{
  "n_layer": 16,
  "d_model": 320,
  "n_head": 5,
  "n_kv_head": 1,
  "head_dim": 64,
  "d_mlp": 640,
  "vocab_size": 8192,
  "activation": "swiglu",
  "norm": "rmsnorm",
  "norm_place": "pre",
  "norm_eps": 1e-05,
  "positions": "rope",
  "rope_base": 286000.0,
  "rope_fraction": 0.75,
  "qk_norm": true,
  "attn_scale": 0.125,
  "bias": "none",
  "tie_embeddings": false,
  "parallel_block": false,
  "extras": ["local attention windows", "gated attention", "norms scaled by depth", "capped logits"],
  "init": "normal",
  "init_std_qkv": 0.0178,
  "init_std_o": 0.0,
  "init_std_up": 0.0178,
  "init_std_down": 0.0,
  "optimizer": "adamw",
  "lr": 0.00147,
  "beta1": 0.95,
  "beta2": 0.99,
  "weight_decay": 0.11,
  "lr_head": 0.00719,
  "grad_clip": 2.0,
  "warmup_steps": 442,
  "schedule": "wsd",
  "decay_fraction": 0.74,
  "decay_shape": "linear",
  "final_lr_fraction": 0.0,
  "batch_tokens": 131072,
  "seq_len": 1024,
  "doc_mask": true,
  "train_tokens": 649900000,
  "steps": 4959,
  "dataset": "wikipedia_en"
}
Each number is 128 + 32 x the weight over its row's rms, rounded and kept within 0 to 255. Layers, rows and columns count from 0. The size above them is the row's rms in percent of the matrix's.

# layer 7 MLP up, 640x320, rms 0.0607, rows 300-334, columns 192-255
size [108  96 103  91 103  93 100 110 108  91 106  86  86 104  94  98  94 100 112  97  91 102  98  93 101  88  86  96  92 105  94  90  87  96 101]
[[ 81 124 133 135 153  96 115 101 151 115 115 142  88 130 140 128 100 194  94  88  85 177 145 170 147 140 169  63 110 123 156 186 168 123 168  98 111 104 109 101 126  96 164 175 122 164 166 113  70 101  74 128  84  87  98 143 148 115 123 116 125 137 100 114]
 [ 75 135 169  97 126 119 134  68 149 110 100 112 185 127  94 112 115  63  80  90 123 131 115  83  91 137 110 128 106 149 120  89 109 100 137 102 115 150 155 154 115 181 111  65 109 191 149 115 158 142 103 132 126 110  72  80 158 127 126 161 127 145 154 116]
 [128 172 141 125 107 142 126 165 170  90 158 104 131  87  27 122 133 134 103  99 116 118 141 154 114 165  95 172 142 129 140 131 212 132 169 175 157 135 102 159  45 124 131 135 120  84  78 117  96 107 133 158  94 163 138 166  51 124 167  75 118 104  87 129]
 [163 105 117 134 192 106 112 166 142 145 157 151 102 127 130 201 112 105 148 123 143  97 122 137  81 123 158  73 105 144  62  97  72 174  87 129 110 160 159  84 129  80 164 120 152 136 163 147 130 196 212 211 200 127 146  60  81 128  72 124 147 203  42 107]
 [125 108 120 125 116 125 134 100  47 141 116 103 134 156  70 159 163 100 103  75 117 143 151  97 177 140 203 134 108 154  88 120 124 149 153 141 105  45 153 138 142  86  89 135 167  98 157 168  69 148 144 188 112 142 140 141 169 124 116 125 127  55  72 165]
 [ 98 159 114  99  87  84 106 144 137 162 161 104  73 185 158 127 149 118 124 172 104 138  77 111 151 124 112 102 121  83 180  95 108 189 136  65 182 150 165 163 100 184 134  96  59 171 128 125 150 139 139 136 132 134 125  75 148 184 104  74  81 113 126  91]
 [138 112 100 102 100 139 134 160 156 175  92   0 135 161 111 100 115 119 126 164 134 160 111 146 116 156 141 106 139  90 131 163 138 148  92  60 127 144 154 134 129 114  86 156 109 191 119 104 100  91  95  98 158 162 115 119 139 101 160 159 106 101 104  97]
 [170 123 173 129 170 140  98 170 119  96 158  73 194 129 130 139  65 153 108 104 114 109 169 115 145 132 177  81 144 175 180 102 135 156 124 131 150 119 137 168 167 112  83 149 126 121  75 117 195 136 172 159 126 139 198 168 143 143 111  99 129 119 109  47]
 [118 136 123 146 110 188 148 109 115 169  94  78  98  54  76 165 106 157 140 112 129 115 128 130 143 137 133 166 180 115 129 130 181 136 147  99 138 118 145 107 108 104 124 126 151 116  99 137 130  66 143 112 142 139 195 107 160 149 114 159 110 173 200 161]
 [146 101 165 164 141 137 189 172 132 165 129 132 168 111 221 107 170 109  93  65 160 158 137 145 165 126 136 154 166 114  76  91 163  53 125 122 197 136 138 127 157 101 120 205 138 144 111 128  97 122 104 147  50 119 149 156 134 112 141 116 134  85  45 152]
 [100 120 138 100 102  63 107 144 172 118 144 128 200  99 184 135 147 156  74 142  86  49 103 135 184 143 161 128 173 129 128 126 187 198 166 134 108 157 160  87 165 130 156 128  89 198 158 132  98 107 153 155 135  93 125 123 142  94 129 131 177 134 118 124]
 [154 162 108 176  95 103 124 136 122 160 109 111  89 117  99 138  27 119 151 103 123 144  83 158  71 164 114 144 158 107 140  91 133 196 117 146  80 142 130 123  99 105 113  96 160 135 108 171 132 111 124 138 127 126 119 167 187 135 126 142 146  79 120 100]
 [119 170 117 129 196 148 100 111 113 111 131 177 125 120 145  46 102 106  48 161 137 119 158 118 113 126 115 145  77 124 147  98 175 108 124 213 124 129 145  99 171  80  85  95 188 155 127 143 107 191  85 112 159  92 201 102 124 135 135  88 172 132 123 147]
 [189 122 145 157  74  98 137 172 206 126 121  69  42 132 124 117 130 146 170  72 122 110  94 164 117  94 187 106 125 143  89 126 161 126 110  88 163 142  66 149  48  88 154 185  98  53 133 148 128 143 123  93 125 122  59 176  90 105 110 153 103 111  77 143]
 [109 137 146 135 170  81 119 124 115 137 157 153 117 202 190 113 107  75 113  85 150 134 123 119 162 140 165 132 161 172 130 140 143  41 119 150  71 155  79  92  82 114 133 131  78 152 153 116 121 109 132  95 123 103  81 158 155 136 108 121 191 174 103 136]
 [146  56 108 118 164 127 113 119 127 104 152 160 159  73  78 145 192  79  36 100 127  94 110 136  52 125 106 123 157 172 137  96  71 168 239 124 157 151 136 138  47  77 135 139 151 115  45 122 101 105 135 166 148  82 110 164 144 174  94 112 123 187 198 119]
 [190 118  97 124 158 128 155 121  73 139 157 100 130 113  76 114 123  78 123  82 141  96  93 112  78 120 170 136 136 149 109 154 119 121 168 117 111 110 130 176 127 107 120 149 174  86 119 224 106  88 125 132 144 122  91 144 135  84 140 115 117 171 111 117]
 [111  54 106 139 152 115 122  57 149 148 128 112  85 196 167  82 137  81  89 112 106 107 155  99 149 140  68  83  79 146 127 211 110 132  93 137 129 153 116 143 113 147 117 134 115 133 150  93 121 164 168  93  83 208 175 117 158 200  83 168 117 182 135 137]
 [112 167 150 137 176 147  84 188 109 180  78 144 111 149  22  57 123 202  93  90 109 134 114 106 118 154 100 108 155 207 104  72 164 178 144 120 116 141 135 124 128 224 131 117 114  65 160 162 162 111 174 100  92 128 153 121  64  76  94 101 124 105 124 149]
 [177 135 157 147 109  93 168 174 150 114  90 108 119 175 128  93 175  81 152 105 149 139  66 134 155 114 154 126 113 143 106 167 140 118 168 113 130 138 106 163 131 178 122 145  98 129 109 155 119 141 110 130  88 144  97 118 129 109 138 116 116  99  74 130]
 [104  84 143 124 143 100 141 187 132 113 168 146 110 129 173 166 105 140 165 190 115 138  72 106 108 121 168  57  91 137  89 105 133 126 170  82 113 124 149 151  95 123 176  82 121 147 143 123 137 133 134  98 145 159 138 125 103 117 144 109 138 145 137 104]
 [168  63 103 113 167 140 119 154  99 156 155 108 116 118 122 209 123 128 111 159 132 113 116 126 170 109 136 104 168 114 124 151 154 121 153 150 124 146  82 102 128  87 134 141 104 132  97 138 108 143 133 122  70 118 115 199  63 176 139 152 184 142  78 163]
 [151 130  61  94 110 101  98 142 150 161 145 103 129 105 138 114 162 135 140 158 169 163 139 198 183 154 137 126  87 121 179 154 120 140 147 119 108 217 150 191 123 180 113  95 128  93 105 104  99 103  87 128  93 111  62  93 163 153 172 100 148  88 107 128]
 [151 156 178  96 105 116 240 154 149 105 181 168 153 127 140 101 102 161 130  94 140 188 122 193  83 121  66 196  81 116 130 131 123 137 139  74 113 105  98 159  76 149 111 121 144 161 127 115 102  79 103  49 126  80 106 152 130 106  99 118 153 164 150 161]
 [139 124  39 127 160 151 153 131  66 102 110 141  73 157 147 165 139 171 100 178 102  84 151 132 102 126 168 176  99 101 100  70  93  74 128  98 154 128 153 172  70 161 126 108 127 100 235 138 124 147 169 157 169 144  72 105 227 121 154  77 182 136  69 162]
 [124 145 139 145 165 134 126  98 135 110 104  76  97 112 125  96  77 127 109  98 180 139  88  97 115  54 132  44 173 119 109 105 155 142 125 118 123 110 107 141 123 113 128  94 185 133 118 122  94 116 131 156 113 131 146  95 153 130 145 142 135 125 135  96]
 [ 75 120  73 130  75 156 106 107 145 108 133 150 169 139 141 141 154 131 164 120 113 117 143 131 156 133 146 122 123 145 164 160  92 143  86  39 173 118 139  75  87 133 140  87 159 188 121 107 117 130  63 101 195  70 119 182 115 129  88 122 146 107 186 146]
 [170 124 119 114 164 129 148 174 149 114  84  90 106  94 104 120 131 128 129 164 153 135 133 139 176 160  69 170 139 120 114 113 118 157 109 186  96  78 176 153 175 134 137 150 139 114 130 163 141 158  96 171  26 153  89  71 107 151 155 116 117  75 113 107]
 [192 106 155 110 110 181 130  89 110 105  19 136 164 130 117 111 134 148 158 150 143 124 120  92 167 162 154 182 140  69 111 172 110 132 133 122 106 101 128 149 106 204 124  68 116 168 148 130  97  99 111  95 172 119 173  45 153 129 121  88 117 130 120 145]
 [173 158 147  88 137 148 100 192 143 140 209  90 134 129 128 151 151 103 106 143 141 159  51 105  78  99 131 132 150 198  78 187 115 171 130 110 154 178 106 147  76  87  74 104 141 119 152  75  72 119 128 135  97 108 131 140 164 131 183 153 130 124 186 103]
 [ 85 147 107  85 135 126 135 201 172 217  88 121 157 154  85  76 122 139 123 122  92 199  93 113  69 147 116 101 155  96 148 149  91 162 155 139 121 127 109 164 148 111 201 126 131 126 123 105 137 123  58 107  50 114 147 159 211  98 145 119  95  53  99 138]
 [ 99 176 143 122 148 119 182 136 134  85 167  72  98  97 136 104 185 115 134 131 156 153 158 123 123 183 139 137 129 113 125 145 137 157 167 121  74 145 142 168 144 139  93 152 104  88 139 134  97 102 110 136 150  85 124 149 128  92 182 119 159 100  95 106]
 [165  91 138 188  80 144 112 119 129  74 165  50 158  88 127 174 154 110 102 156 123  84 109 169 189 100 195  89  97 105  82 145 136 139 139 119 185 160 107 146  70 107 142 127 198 144 102 162 101  45 137 152 100 101 191 128 124 190 141 148 138  59 169 123]
 [119 123  94  86 172 112  90 106 114 101 131 131 198 161 169 154  77 134 121 108 145 112 105 134 132 140  70 141 144 165 140 102 171 176 110 145 148  99 133 154  41 117 129 105 115 187 155 158 145 111 117 137 107 116 125 101 105 182  96 133 166 128 139 143]
 [149 120 103 153  82 151 119 112 132 169 118  73  90  98 110 157 149 127  89 151 113 128  71 158  84 134 155 159 162 149 142  90 128 134 119 149 202  96 131 170 104 173 103 138 136 135 157 174 169  64 145 177 141 143 162 146  78 136 109 139 153 147 132 139]]
# layer 7 MLP down (transposed), 640x320, rms 0.0559, rows 300-334, columns 192-255
size [101  84 109  84  83 100 104 105 101  91 116  98  93 115 103  99 100 108  98 104  96  94 101  99  97  82  94 108  82 107  96  95  92 101 108]
[[ 90 104 127  93 120 152 107 170 157  90 141 182 157 101 130  61 118 109  95 142  42 175  81 155 126 142 152  87 224 158 111 103 103 129  92 112  93 120 170 100 120 159 151 134  94 208 115 157 157 118 109 111  97 110 167 129  78  88 158 161 105 175 150 160]
 [139 137 110  92  67 132 247  96 170 150 139 172  86  63  89 105 109 170 161 159 170  94 162 136 129  85 166 131 112  86 148 158 118  66 136  47 145 170 131  96 126  99 125 130 179 146 120 139  66 123 123  63  57 137 197  20 105 139 127 146 143 102 136 124]
 [133 166 151 128 106 134  84 177 145 133 167 132 126  76  92 104 108 166 151 119 115 111 142 113  67 142  98 143 141 130 115 134 185 188 171 193 163 118 125 114  99 144 119 149 125  77 106 126 130 113 139 142 121 104 109 169 110 134 176 124 143 138  97 142]
 [ 77 156 136 125  97 131 117  85 110  99 134 165 150 196  95 108 110  47 149  87 128 133  93 125 129 165  74 142 179 159 150 168 161 147 130 129 132 163  94 186 147 201 120 115 144 150  91 175 100 102  65 115  74 111 118 175 151 138 180 135 122 118 187 150]
 [142 165 103 141  98 119 167 127 138  90  98  76 106 165 157 137 112 176 100 151 169  82  95  90  90 122 103 138 152  77 132 107 152 130 150  92 171  97 135 139 171 104 101 144 110 142 130  99  73 111 153 128 176 116 122 154  94 130  99 111 149 145 199  92]
 [182 138  81 180 116 181 168  94  94 100  98 161 140 102 169 103  85 153 136 108 132 114 108  78  87 147 119 165 161 113  77 152 141  81 135  96  99  83 144  94 108  73 170 141 142 115 115  74 137  92  95 121 139 187 182 173 105  86 135 143 152 169  77 166]
 [178 103 175 143 155 108  96  72 145  73 160 117  79 126 144 164 208 137 165 117 187  85 117 116 123  78  98 134  95 162 184 135 141 109 124 143 156  78 115  94  63 169 149 198  73  79  88 109 148 119 117 127 165 146 144 159 134 117  82  78 114 177 104  69]
 [169 189 183 191 137 111  98 148 109 129 137  96 176 133  66 147  52  91 109 177 152  29 118  94 143 174 120 115 147 147 186 167 172 127 163 159 152 142  95  85  90  64 145 132  94  63  79 143 179 117 160 176 104 100 143  94 118 141 138 157  85 105  98  90]
 [216 123 122 163 122  95 124  96 153 138 130 136 188 120 118 115  92 147 133 124 125  81 126 117 134 100 173 186 135 115 154 131 150 153 111 125 109 123 135 146 133 101 145 145  58 141 138 128 203 152 166 129 111 163 100 134 159 164 149 212  94  91 116 141]
 [108 117 100 116  98  69  98 115 146  77 168 109  94 112  38 167  93 164 143 129  86 136 110 123  92  86 110  66 119 173 165 183 160 179 116  94  74 127 119 163 143 166 169  76 165 108 122 152 136 161 122 112 227 113  89 146 100 156 142 155 122 171 223 107]
 [ 81 115 134 156 108 104 144 128  94 174 139 151 158 117 206 169  92  94 132  82 160 100 108  79 153 119 103 168 153 148 160 117 124 113 131 119 105  83 157  58 158  93 111 129 139 190 130 131  67 116  59 110  82  77  90 144  14  84 154 132 168 154  95 130]
 [129  78 144 100 149 126 178 129 109 135 158  74 119 137 144 132 150 119  78 140 122 166 146 115 208  78 106  65 104 108 131 164 129  98 128  64 137  84 103 163 149 126 131 152  96  95 118 101 133 118 108 100 155 114 164 104 103 122 144  99 101 186 103 207]
 [ 97  88 126 117  68 106 103 151 140 160 108 122 126 111 129 180 154 140 181 127 153 109 106 114 136 114 153 118 170 116  94 187 114 141 113  29 144 135  82 141  99 138 189 151  83 115 110 106 136  86 134 170 117 119  88 166 148 180 105 126 120 127 123 119]
 [154  68 167  99 110 128  82 150  80 176 123 179 172 138 125 163 107 129 136 147 161 175 120 106 138 111  83 136 126 112 155 134  97  97 130 164 128 163 192  96  92 110 127 102 142 133 152 134 123  84 138 118 121 112 187 146 131  92 132 105 182 159 126 164]
 [ 85 164 109 161  96 157 118 142 167 143 152 176 146 116 131 140 127 152 142 145 119 142 126 113  92 105 133 155 182  87 113 158 123 154 107 104 139 137 167  78 179 111 135  84 178  90  95 168 133 142 126 141 170 111 134 122 107 119  88 181  96 113 172 132]
 [ 89 178 193 121 125 142 122 139 155 104  99 142  99 155 172 131 116 184 151 115 108 124 113  74 156 103 185 100  51 121  82 105 166 127  87  89 120 130  77 156 166  87 106 149 109 105  85  76 166 144  72 119  87 128 163 122 162 113 157 167 129 102 124 153]
 [117 120 132 133 148 145 163 136 173 142  93  93 153 110 130 127 120 129 152 115 134 130 126  60 206 162  82  92 102 108 110 157 169  79 112  89 135 159 136 141  73 113 134 148 114 110  68 150 142  78 151 168 112 114 133 126 134 166 153 110 101 141 158 162]
 [ 95 161 142 176 158 157 108 178 190  92 123 177 136 122 118 153 123 153 125 111 163 114 104 125 101  78 104 142 125 103 204 144 152 149 106 120 142 140 116 189 174 135 150 135 135 148 109 121 130  56 108 123  84 104  99 145 168 145  87 122 111 128 154 104]
 [108  45 161 112 163 131 108 134 100 104 127 120  71 141 117  37  92 119 161 120 197 121 109  95 132  94 154 131 109 132 121 100 145 167 137 107 114 133 107 200 149 150  57  97  99  26 177 110 121 188 201 153 154 117 131 174 147 114 157  90 114 123 145  98]
 [146 162 107 142 159  87 198  84 146 167 188 156 129 160 138 157 126 144 142  87 164 116 143 128  93 185 138 147 148  64 132 188 110 118 117 145 117 142 181  93 110  96 155 122 125 153  93 134 126  88  90  83 140 129 120 180 157 168 165 117 156 116 140  80]
 [153  99  52 137 138 148 159 135 155 178 102 141 126 165  57  93 117 133 100  92 119  56 149 117  89 148 124 164 197 141 131 196 146 142 123 136 131 121 143  63 154 103  99 139 123 105 152 121 148 111 158 157 134 104  92 134 142 173 130 148 112  61 128 138]
 [ 42 153 149 144 138 142 141 138 197 164 110 110 159 164 137 216  72 145 197 148 126 131 142 127 199 203 206 140 136 121 194  91  94 119 152  90 101 108 151 158 132 134 131 131 169 165 119 146 155 142 121 137  62 134 172 131 128 127 196 120 159 128 164  96]
 [160 135 157 154  57  89 130 154 144 146 176 142  89 133  54 188 158 151  92  68 134 118 117 176 174  75 104 168 140 101  74 147 122 127 150  96 167 141  85 131 137  93 119 104 122  97 100 122 114 134 115 170 108 192 128 107 160 164 131 113 176 142  88  33]
 [165  81 123 110  92 120  65 140 139 136 119  99  85 143 119 116 143 105 129 159 167 169 121 138 147 114  80 126 166 118 195 105 126 161 105 201 159 162 159 150 128 166 115 118 133  94 132 162 145  81 138 116 150 160 219  87 137  90 131  83 117  88 102 182]
 [144  51 215 170 145  99 121 156 179 127 156 112 121 117 120  86 119 118 156 118 154 146 113 146 129  96 114 107 130  85 125 171 201  86  77 128 133 169 124 103 118 154 134 132 136 109  89 112 119 111 113 146 112 163 111 140 107 158 101 118  82 136 109 140]
 [110 140 117 131  68 128 133 119 146  98 154 170 132 141 134 141 146  90 137 141  97 102 163 138 129 136 106 195  89 167 129 158 137 126 111 131 137 138 164  98 111 151 109 173  91  94 112 150 163 108 165  94 148 116 151 102 151 144 147 139 121 127 124 172]
 [219 176 179 136 158 119 138 183 103 152 113 134 131 116 118 149 102 143 123 112 134 130 142 116  92 152 120 141 104 100 117  72 154 124 101 213 119  88 132 211 136 103 114 153 161  45  92 155 142 139 203 153 123 133 132 102 201 135 150 105 105 160 133 158]
 [105 161 127 101 143  66  91 104 140 154 132 137 173 192 141 157 137 118 159 152 105 118 146  79 101 111 173 137  81 142 173  83 103  57 175 119 132 152 133 140 111  73 129  97 127 121 158 113 158 118 146  21 151 171 124  92 122 102 104 101  97 160 143 147]
 [ 74 153 114 147 137 137 134 142  72 126 184 152 100  79 101 150 103  60  82  79 179  91  80  85  96  79 145 101 159 153 109 133 133  90 176 133 141 117 144  91 123 170 172 115 181 142  89 132 177  94 176  91  55 135 109 144 141 144 168 185 109 169 157 141]
 [102 133 108 169 138 102 138 152 155 120 165 159 120 146 128 133  97 128 135  66 159 114 189 119 152 112 144 147 154  96 160 146 178 106 128 154 150  99 209  44 171 150 151  96 126  77 136 105 144 126 155 164 148 124 150  90 158 164 131  54 145 142  87 162]
 [126 156 148 188 115 117 197  84  90  80 124 138 196 149 189 188 156 100 158 174 115  85 151  78 157 106 177 130 171  92  96 144 196 148 136 132 124 110 137 134 209  88  95 133 136  73 146 151  97 152 126 136 173 157 190 110 167 103 130 138 153 135 120 134]
 [117 115 103 134 102 131 119 105 187 115 108 190  87 150 112  86 110 148 145 118 157  92 103 140 162 127  93 181 138 154 125 147 118 112  79 120 152 134 131 126  66 102 137  78 109 104  98 141 123 122 149 115  54 132 176  99 101 140 141 107 160 151 161 107]
 [ 98 147  83 129 130  87 164 143 117 113 104 175  74 163 132 111 114 108  97 124 151 171 175 125  81 101 116 177 109 168 186 126  86 137  23 143 127  99 137  94 119 115 138 139  65  81 158 123 176 140  92  93 117 147  84 133 154 133 121  50 152 167 114 116]
 [123 204 135 145 153 148 103  93  90 165 175 172 158  83 147 141 107 138 128  90 130 156 240 120  91 183 104 179  51 143  83 131 102 142  90 118 178 126  92 109  71 128 104 148  98 183 131 116  98 132 150 108 109 149 105 106 115 140 112 182 191  25 142 124]
 [126 136 166 146 128 104 146  75 112 149 112 109 131 161 140 103 125 165 173 170 146 142 176 137  72 151 103 146 120  90 108 144 197  98 103 110 159  69 109 122 175 123 120 205 137 126 117 102  92  89 127  93 146 132 135 152  86 129 121  82 129 107 104 121]]
# layer 7 MLP gate, 640x320, rms 0.0643, rows 301-335, columns 192-255
size [ 98 100 104  90 104  98  93  94 106 120  96  96 104 100 101  92 105 104 103  96  95 101 102 103 104  96 104  98 100  99  93  98  92  93 101]
[[169 115 130 143 176 170  84 133 146 122 146 133  88 189 185 168 170 110 194 114 164 126 116 130 112 111 127  96 145 140  81 155 143 212 115 159 181  65 112  28 149 156 136 182 186 131 108 159 172 124 151 138 162 146 120 159 129 146 109 134 116 151 134 148]
 [127 121 165 146 128 176 148  87 157 106 142 142  97 183  97 180 189 138 130 147 119 187 129 171 165 131 114 131 173  91 136 112 137  70 149  90 109 128 102 155 100  97 121  98 102 101 139  92  93 126  73  91  71 204 182  89 134  48 156  68 101 167 121  72]
 [162 104 103 108 191 126 123 134  83 174 102 159  58 176 117 139 112 118 136  97  98  97 167 102 114 199 146 110 122 160 183 164 141 107  82 151 148 124 142  78 100  80 115 107  82 111 130 140 143 148 187 137 111 154 121  99  97 109 154 104 148 161  99 123]
 [103  90 153 111 161 136 145 133 153 194 165 162 150 132  81 111 131  99 130 123  90 163  84 144  96 150 150 150 112 163 142 131 128 131 120 146 144 125 113 159  37  92 165  88 200 101 146 190 149 158 132 106  74 156 160 130 180  86  86 156  72  95  81 131]
 [144 104 180 180 142 143 139 109 107 145  65 131 147 147 154 113  81  96 149 101 147  98 142 105 109 125 150 172 138 207  17 129 103  83 103  88 108  51 116 121 111 111 146 160 135 170 115 120 149 121  90 108 112 121 131 100  44 137  66 170 154 124 132 114]
 [176  79 206 122 131 116 100  79 130 140 154 110  65 179 146 195 215 127 184 154 183  96 155 162 124  75 163 108 107 113 139 102 118 106 132  77 172 117 122 100  85 121 145 124  88 140 128  91 154 129 154  84 163 168 141 183 132 153  83 162 107 138  99  48]
 [ 47  81 114  74  97 143 129 133 146 111 128 118  82 127 182 126 186 143 105  36 124 149 183 152 141 132 137 106 159 137 146  85 131 169 106 127  77 114 129 166 154 113 105 148 167 168 123 139 103 114 100  72 101 162 134 163 110  88  50  81 136 107 138 150]
 [ 55 167 103 126 120 139 164 146 128 123 110 123  46  60 152 125 150 151 164  71 173 207  86 128 183 159  72  63 111 113 126 100 136 149 157 159 109 145 123  94 103 136 143 165 184 118 110 117  82 130 128 111 138  94 198 136 100 121 147 103 166 180 135 152]
 [107 118 106 180 156 180 167 142 158 131 169 194 165 165 164 106 121 128 103  97 136 108 128 118  82 143  91  98 198 142  82 141 139 102 166  95 175  75 164 126 159 164 103 146 104 147  83  73 136 141 102 118  69 169 125 147  48 121 137 183 145  99 104 151]
 [127 133 169 138 130 138 174 150 145 160 138 148 145 158 204 133 123 166 129 107 159  84 125 131 133 149 102 140 175 188 181 140 139 118 169 124 109 108 154  69 208 136 155 125 169 201 103 101 100 127  55 152  75  88 115 124  79  89 145 112 179 155  97 130]
 [106 143 104  67 123 176  77 125 114 171 111 138 115 181 158  70 164 107  79  84 116 111  74 142 145 163 194 136 116 133 133 151 113 135 163 205 141  67 110 131 136 141 104 183 135 125 157 108  83 126 146 116 130  99 165 112 102 116  46 203  99 212 158 170]
 [150 119 126 118 179 157 136 131 121 117  56 141 138 157 137  89 116 100 164 133 113 101 100 120  69 131 146 161 104 106 165 163 206 114  82 207  74  97 168 118 160 161 120 126 114  78 145 124 160  83 194 158 173 141 106 140 126 123 139 121  83 150 129 158]
 [164 161 154 159 104 118 156 145  71 168 146 123 129 140 145 151 124  73 126  67 130 153 118 125 100  88 157  78 158 108 139 155 106  82 132 110 146 159 192 100 143 118 116  88 126 145 132 193 116  65 130 119  86 130 131 179 167 114  77  69 102 156 160  99]
 [117  74 183 246 165 142 150 135  36 132 138 137 116 123 129 179 124 152  42 201 206 135 124 155 108  99  98 121 200  69  76 126 141 119  87 117 108 114 150 110 173  99  87  57 166 114 121 107 161 127 135 142 135  84 126  91 119 166 116  90 157 118 112 112]
 [156 117 184 157 154  76 139 144  78 187 121  90 139 110 153 120 137 124 117  87 151 130  71 121 108 135 155 108  75  90 139 117 135 161 123 110 164 140 153 107  84 126 107 116 113  64  55 124  92 120 171 204 153  92  85 125 126 178 115  84 133 159 186  86]
 [131 140 109 159 153 157 106 141 123 191 148 112 149  72 120 123 128 134  92  85 159 121  70  97 132  69 135 151 200  88  97  80  73 194 151 175 122 173 136 127 157 118  37 137 138 140 146 101 132 112  92 133 124 171  74 143 108 128  84 173 121 214 115  92]
 [115 163 120 137  80 102 116 107 102 151 106 113 129 100 163 141 174 115 158 102 111 159 161 142 133 155 144  87 134 128 179 101  20 129 174 147 148  88 143 107 168 132 138 141 137  51 122 134 138 188 154  77 168 108 167 130 118  70 151  84 114 132  77 160]
 [154 154 134 183 145 139  83 144 144 168  78 133 151 100  78 131 133 180  91 148  88 118 144 108 124 163 118 152  96 127 127 100 154 155 124 100 152 159 132  99 147 189 158 147 122 113 110 144 151 116 142  87  90 108 160  74  98 164 115 129 109  86 107 175]
 [126 119 133 113  96 205  83 125 151 132 119 140 169 156 128  43 165 118 164 186  89 132 132 159  87 114 111  91 110 123 162 151 130 115 125 161 164 100 141 115 172 171  79 140  93  98 122  57 151 133 139 148  92 167 129 114 109  97 121 134  85  92 125 191]
 [130 157 106  65 139 109 120 151 163 153 204 119 155 147 165 146 118  61 125  87 150  61 122 106  79 140 167 149 155 143 126 137  66 124 111 133  82  87 169 115 119 128  82  55 185 131 145 203 168 146 146 163 147 125 148  42 164 157 190 136 134 146 144 126]
 [ 68 184 159 142 144 111 154 140 158 177  96 219 156 183 124 129  82 176 160 184 154 118 182 157 147 133 150 130 131 106 168  89 146 108 119 102 143  94 141 141 129 109 142  99 169 144 130  66 152 139  99  58  62 105 168 113  91 112 160  94 155 136 172 128]
 [134  96 129 170  55 173  95 142 149 153 179 107 135 134  24 177 121 142  90 105 126 121 176 122 116  85 124 143 124 108  82  90 122 139 115 108 166 116 140 121 117 133 120 127  99 105 109  81 129 169 148 184 135 160 123 170 145 157 135 108 172 156  65  52]
 [131 127 124 127 113 145 123  74 111 132  89 157 104  53  90 125  77 188 162 108 154 131 141 100 147  97 107 128 147 128 172 199 127 110 154 190 111 116 134 137 115 156 112 143 195 144 130 169 175 107 133  84  72 101 183 119 115 118 115  85 162 106 136  92]
 [117 118 158 113 120 146 149  63 153 137 110  82 135 150 139 143  92 118 148  88  78 122 130 120  95 105  52 150 161 169  98 158  99 120  62 150 134 107  48 168 157 129 107 154  69 173  72 136 137 118 157 132 161 214  85 126 105 111 107 143 121 162 160 121]
 [ 76 107 166 124 149 116 172 120  70 120 105 139 107 120 139 104  82  66 176 116 103 163 122 107  98 187 144 149 100 173 134 162 121 132 106 100  97 117 165 107  96 162 141  76 161 138 135 135 191 135 161 134 156 138 120 102 182 132 162  66 106 146 137 116]
 [103 162 119 161  93 154 149 115  90 128  74 103 141 116 183 103  96 115 204 109 163 126 155 104 111 123 194 169  81 118 153 127 136 126  84 141 147  89 146 106  99  96 119  76 170 126 136 117 118 130 132  89 160 137 114 124 147  89 160 130 181 151 145 188]
 [177 148 140 154  97  98 156 180 134 118 138 183  77 185 115 118 162 106 157 203  85 155 106 116 112 151 144 136 185 128  98 125 175 154  76 137 155 122 112 135 139 155  85 157  90 112 132  88 151 104 117 161 119 149 121 149  96 133  87 142 107 171 132  69]
 [170 105 212 171 139 153 147  86 176 150 120 144 147 210  97 152 103 141 126 118 119 108 131 122 176 181 145 135 136 112  85 111 169 129 109 132  92 114 151 159 152 132 124 144 130 116 183 102 101 158 117  71 155 148 146 105 161 105 102 180 142 125 143 117]
 [159 107 125  99 160  89  90 183 141 183 111 156 112 120  96 120 153 115  91  64 156  93 162  89 141 157 120 113 162 147  70  86 192 151 140 161 162 126 158  58 162 107 135 104 183  85  56 111 123 171 146 158 133 140 162 123 133  68 145  70 130 132  81  96]
 [115 178 136 121 155 135 174 126 156 194 113  83 152 163 141 150 132 186 100 131 144 180 108  67  80 163 169 127 135  71  94 171 152 150 111 126  64 107 176 153 180 105 137 148 106  75 157  85 141 143 101 112 137 119 185 146 150 159 179  94 111 131  79  98]
 [100 146 139 157 131 148 166  81 134  89 121 159 128 134 137  46 113 119 156  93 103 130 135 117 156 164  82 178 106 126  89 199  84 126 103 128 170 133 118 128  96 149  59 160 126 104 166 151 152 101 144 117 110  52 147 114 140 115  98 124 130 167 132 153]
 [110 139 129 154 123 135 118 152  65  53 104  99 130 155 150 110 132  99 115 135 135  60  86 100 129 122 119  91  73 151 161 106 136 185  94 143 173  92 139 108 136  82  67 133  93 140 115 141 132  45 104 105 135 142 166 134 168 169 182 101 109 133  93 112]
 [ 75  94  92 115 166 107 151 113 141  76 134  69 148 143 174 127 117 123 121 158 154 147  96 135 149  99  98  86 195 169 153  73 171 117 156  71 120 113 125 119 136 134 108  86 177 198  97 134 133 108 106 133  89  69 156 131 110 106 125 113 133 143 121  94]
 [110  72 135 171  64  81 140  87  72  94 160 151 126  77 126  89 129 113 134 138  63 149 128 145 114 169  93  98 184 130 134 172  90 133 129 128 154 131 104 147 112 175 120 115 170 179  76 174 135 152  91 125 157  76 163 178 171 101 151  74 157  71 107 122]
 [ 35 179  62 121 192  84 104 128  63 185 118  60 111 105  77 137 129 102  68  99 135 124 181  97 120 137 105 154 146 164  90 127 125  85  84 148 143 161 134 116 107 127 145 110 153 144 186 171 118 146 143 191 114 133 120  86 199 143 122  53 106 113 117  80]]